config.toml
n_layer = 12
d_model = 320
head_dim = 32
d_mlp = 1280
norm = "layernorm"
positions = "learned"
qk_norm = false
parallel_block = false
init_std_qkv = 0.0198
init_std_o = 0.0198
init_std_up = 0.0198
optimizer = "soap_variant"
warmup_steps = 200
doc_mask = true
train_tokens = 545700000
Each number is 500 + 40 x the weight over its row's rms, rounded and kept within 0 to 999. Layers, rows and columns count from 0. Numbers have three digits each. The size before them is the row's rms in percent of the matrix's.

# layer 6 MLP up, 1280x320, rms 0.098, rows 625-641, columns 160-319
109:455481430452484445514474450482440483460479483493485483542458466496483509519533572549520509512529563529531446489526536473499519505461484491515524503554417536521541560467451495524470514438427490467486502572434543503486526528585452530460479542533517460523541500462543527544508494423511511485416517509492502458466492425522455533494534560561567504547469509541469466467586479606483531510466590541528492486475507518453498419421511476561519467512488477482581471498530522495509498497492485
102:540489489433511474511512486451364447527428484554601494562560526493517516481577475540519517588496509474551524518495512484592474460540459496527599501460487501619486480463467546507530527520506467415497500496510505479478520511447518487486424523574407447575453411550569572501453456503507503539440505517527482513515478495408481540574467552533534485518505461481461521556481510453467477497490530527514440489469452510461506514542484502492480538463502564469528586565497526439540609479487471
102:535520444443543527504521427553512479485487437533540534524521493502498563413438488533530539551454522529440512420413488494497489517492483536594512545539467559520466522510471509551526505492523573478447506510491485472488501556493539499526417562526605568473520501522504437524530532544483471458514467481498497593531454542509410464483516516464467493511503487537499532496476467511439525482582509466524522475538502494549456496452478578462530484460495494402504490495443490513549460517511515
102:509399441468508515549504520447509522521521546546500454455428436455505491553450480530493540474445510450499534498510450517559504520515457524521516524569504493563535473467512516420481576444474474524501476548497444470494560505446582505492530520551483527510537480545547562525524484469510487556532532438530456448517517450416444503438501537546473538563486468567577530495449561511461533474500518488562522536467530485504447514495524482527461546516460485456543513437522517506497486454453395
098:495547574448453498500488478474544509510511542538524538564465526447506532496465443497544460524496530483478524446500485484473509505434510550479497483551497521503480560496485554579510508560517512528497473587547564479449466511549570460526566501462487492473549514463523543468466519518537427591515468482458521542491475592521484506493520515482614493564476474486447482507436486515484501463489493546561445512498603513510506509462505502519511406419499496523476531501465469561535472535502483
100:527542495557414504491498468449527484536443498517455530520492534551522504509481480503421498414584489427489492542460486560500477537571470550465538501549460467470428517497495509494564501486481467476472490424534454459505489514574542536514494414420493520506521568539515465542538504480511486542548486497516555469517619549479566591499468443479438490454488511590496511468489519489485512503514561501405471564419536482469529432496526478513527473445534424420490502487523460504556466594540554
103:533542518498489503569456441547401465453472439480483436465416537500514466501498518449528551441487548496499515439441538454549480573533469535464463457482481563481498453440478449546527512532572513507495472502493461438454475424548565567501573437524500480533510442459574495457531455490480485477497490563562527521442485468511507491444506464495451488456513467520489478492461500545513485517514529520505533522419537495463582460488517415526537459574479455490512522514592509473473518514515487
101:547443513481570436523544486563525520494521575463539486485479564561493414525509518540580437513540540484516488460495570512544534555443561475543466534467548573494470477499452487557455478449421563494495527404436470540515614516514528501548506529492522520587518545514493551566549497576492441546491444582485528536537454572449501533532534500505513520518521514483528446494502487522461492550443506582512464570512450512497551529479491516476518469520464501539452493453470508462477508484437469
089:404496477519515477626462526562509501484441514501496511479470493387483541537574521552502560493439508454502491540525504379547496507537476518477507540502473479484473456465426562549488532501466556434448494503524523404525523479412409474469511553518476503455558538583508507490433503513513545443553494499430517491507477442491503500508506483487460490488480448495585511554462440530427525480490501477514505613464495567506523517530491546469507482512419548487504491471557543544545554499508466
103:584425502468533549496562477471469517493459494485554472469438529476521558507486544493476487462453480451461505517506481447517556533475474486551478514474490487453449580448469466510510509559496504466481500462539499512475501511494497443492539512456566539448424500490551439478463612521423517452547521436419542485571552530552477554485520515495506503517516450551491542493531515520571529552419493501532512519524471507519509522521518528551520528515432478583490520520515550520465508516519531
097:453470550390522429534523534472501476521459469495483503507451514502523600471539509465447477495508457450521534503522540523460573459514508505443470528540503470479480524526520495504478423550530487494469468500507548528543468486460470449499431519557519475483520525501552491496517458541458547467438568438517507547546494448469534388500506530523500468469535470478488545447591502542503436474537474550533517480498508474462502500492515514509472424494503471534485508482546506473437519484541473
099:510497489550484534491436505487479521556530446564447524495508489485480589539458412553408539458470529588524486544445514487551522510451468482464464487550557494485509422536491511552539597470513520533530557488480441527514512521478433525570504461418464563480513466523480554528511493483499517478503444486518512502452528436543498539507515513494517490452460546458520542473453530533557547495479486527567495495572437492465506476507480518484530457510473542491547505477463582466585483472499480
097:537549465423545523529541455545576513516481519552449383494436563525512480535566455460507475475540517494530531554451465556550599448502488520526513537469500524452508506564465557509491495480507501485484573518502495554441527488537550540506578442512580445571537468475466489449497554461473478503500505482546460441555521594527545489530542457506495481500467432510489541482512448443515497446475585502513494478508462407502463454559521516495531457544488470469535540492435445421453475530469428
099:465475506564560503488502570457559496563422551472510505493489542492486526531454533442531500445541481544518492562587557551483471498470446433456533499509484602524540462582491463510455492541439512495519466518488485501516459493447436536490512466539541462430491511573497492503494430571416587457407485489531396501479549453472473491501488487495538594533525523476505515530565478474460527547474472398455525447489508502554545395527490504510504559422449539548464538510443534501519467452496494
101:468548465447412481467477474529538420472513517467536497530435515478516455518492567548504524454581445440564430527515430519583545507539510485511479515468503520489483542491469525443545503532498489518575483520458429452436538467423522482456505484527476484485438599491469505526490574457511485494429440472532542491482535539489498468604500473486495468542487517499525506441477532476438546527496494474557542510503527522447548465504537506504544490492457516431578523508503576479536441534447550
105:503516524511484460547481463451414446503477515420424517483500494454470538467452464494473502460499499493470507479525537491485538489416518374478467551473536585520464468494540534477553498493573529530527531455590516408496483443475515608430477486565557577516521520491481507533517523432493536497500512508493491514517528486582434540495483547568429475628440497563421539443467478457532509430462494520433505553486473537496514489468565522482508527480492452467557536499464461476460552441495499
113:492560537519486514487531516488479523516521520483550485539432480466501541515536437523571464536513523467518467476545512506510551475446576504443448505572467461512492535493498543489398517475513503522454400493535501531474512508487505530420548514482534447484424539438480528518533488495459511453429507423481504421492483541525511416442465564525498508506484501538492484502524492477490472508510523487507446486538506617457491435419473502538507572512501537501506440498465542545542537572490560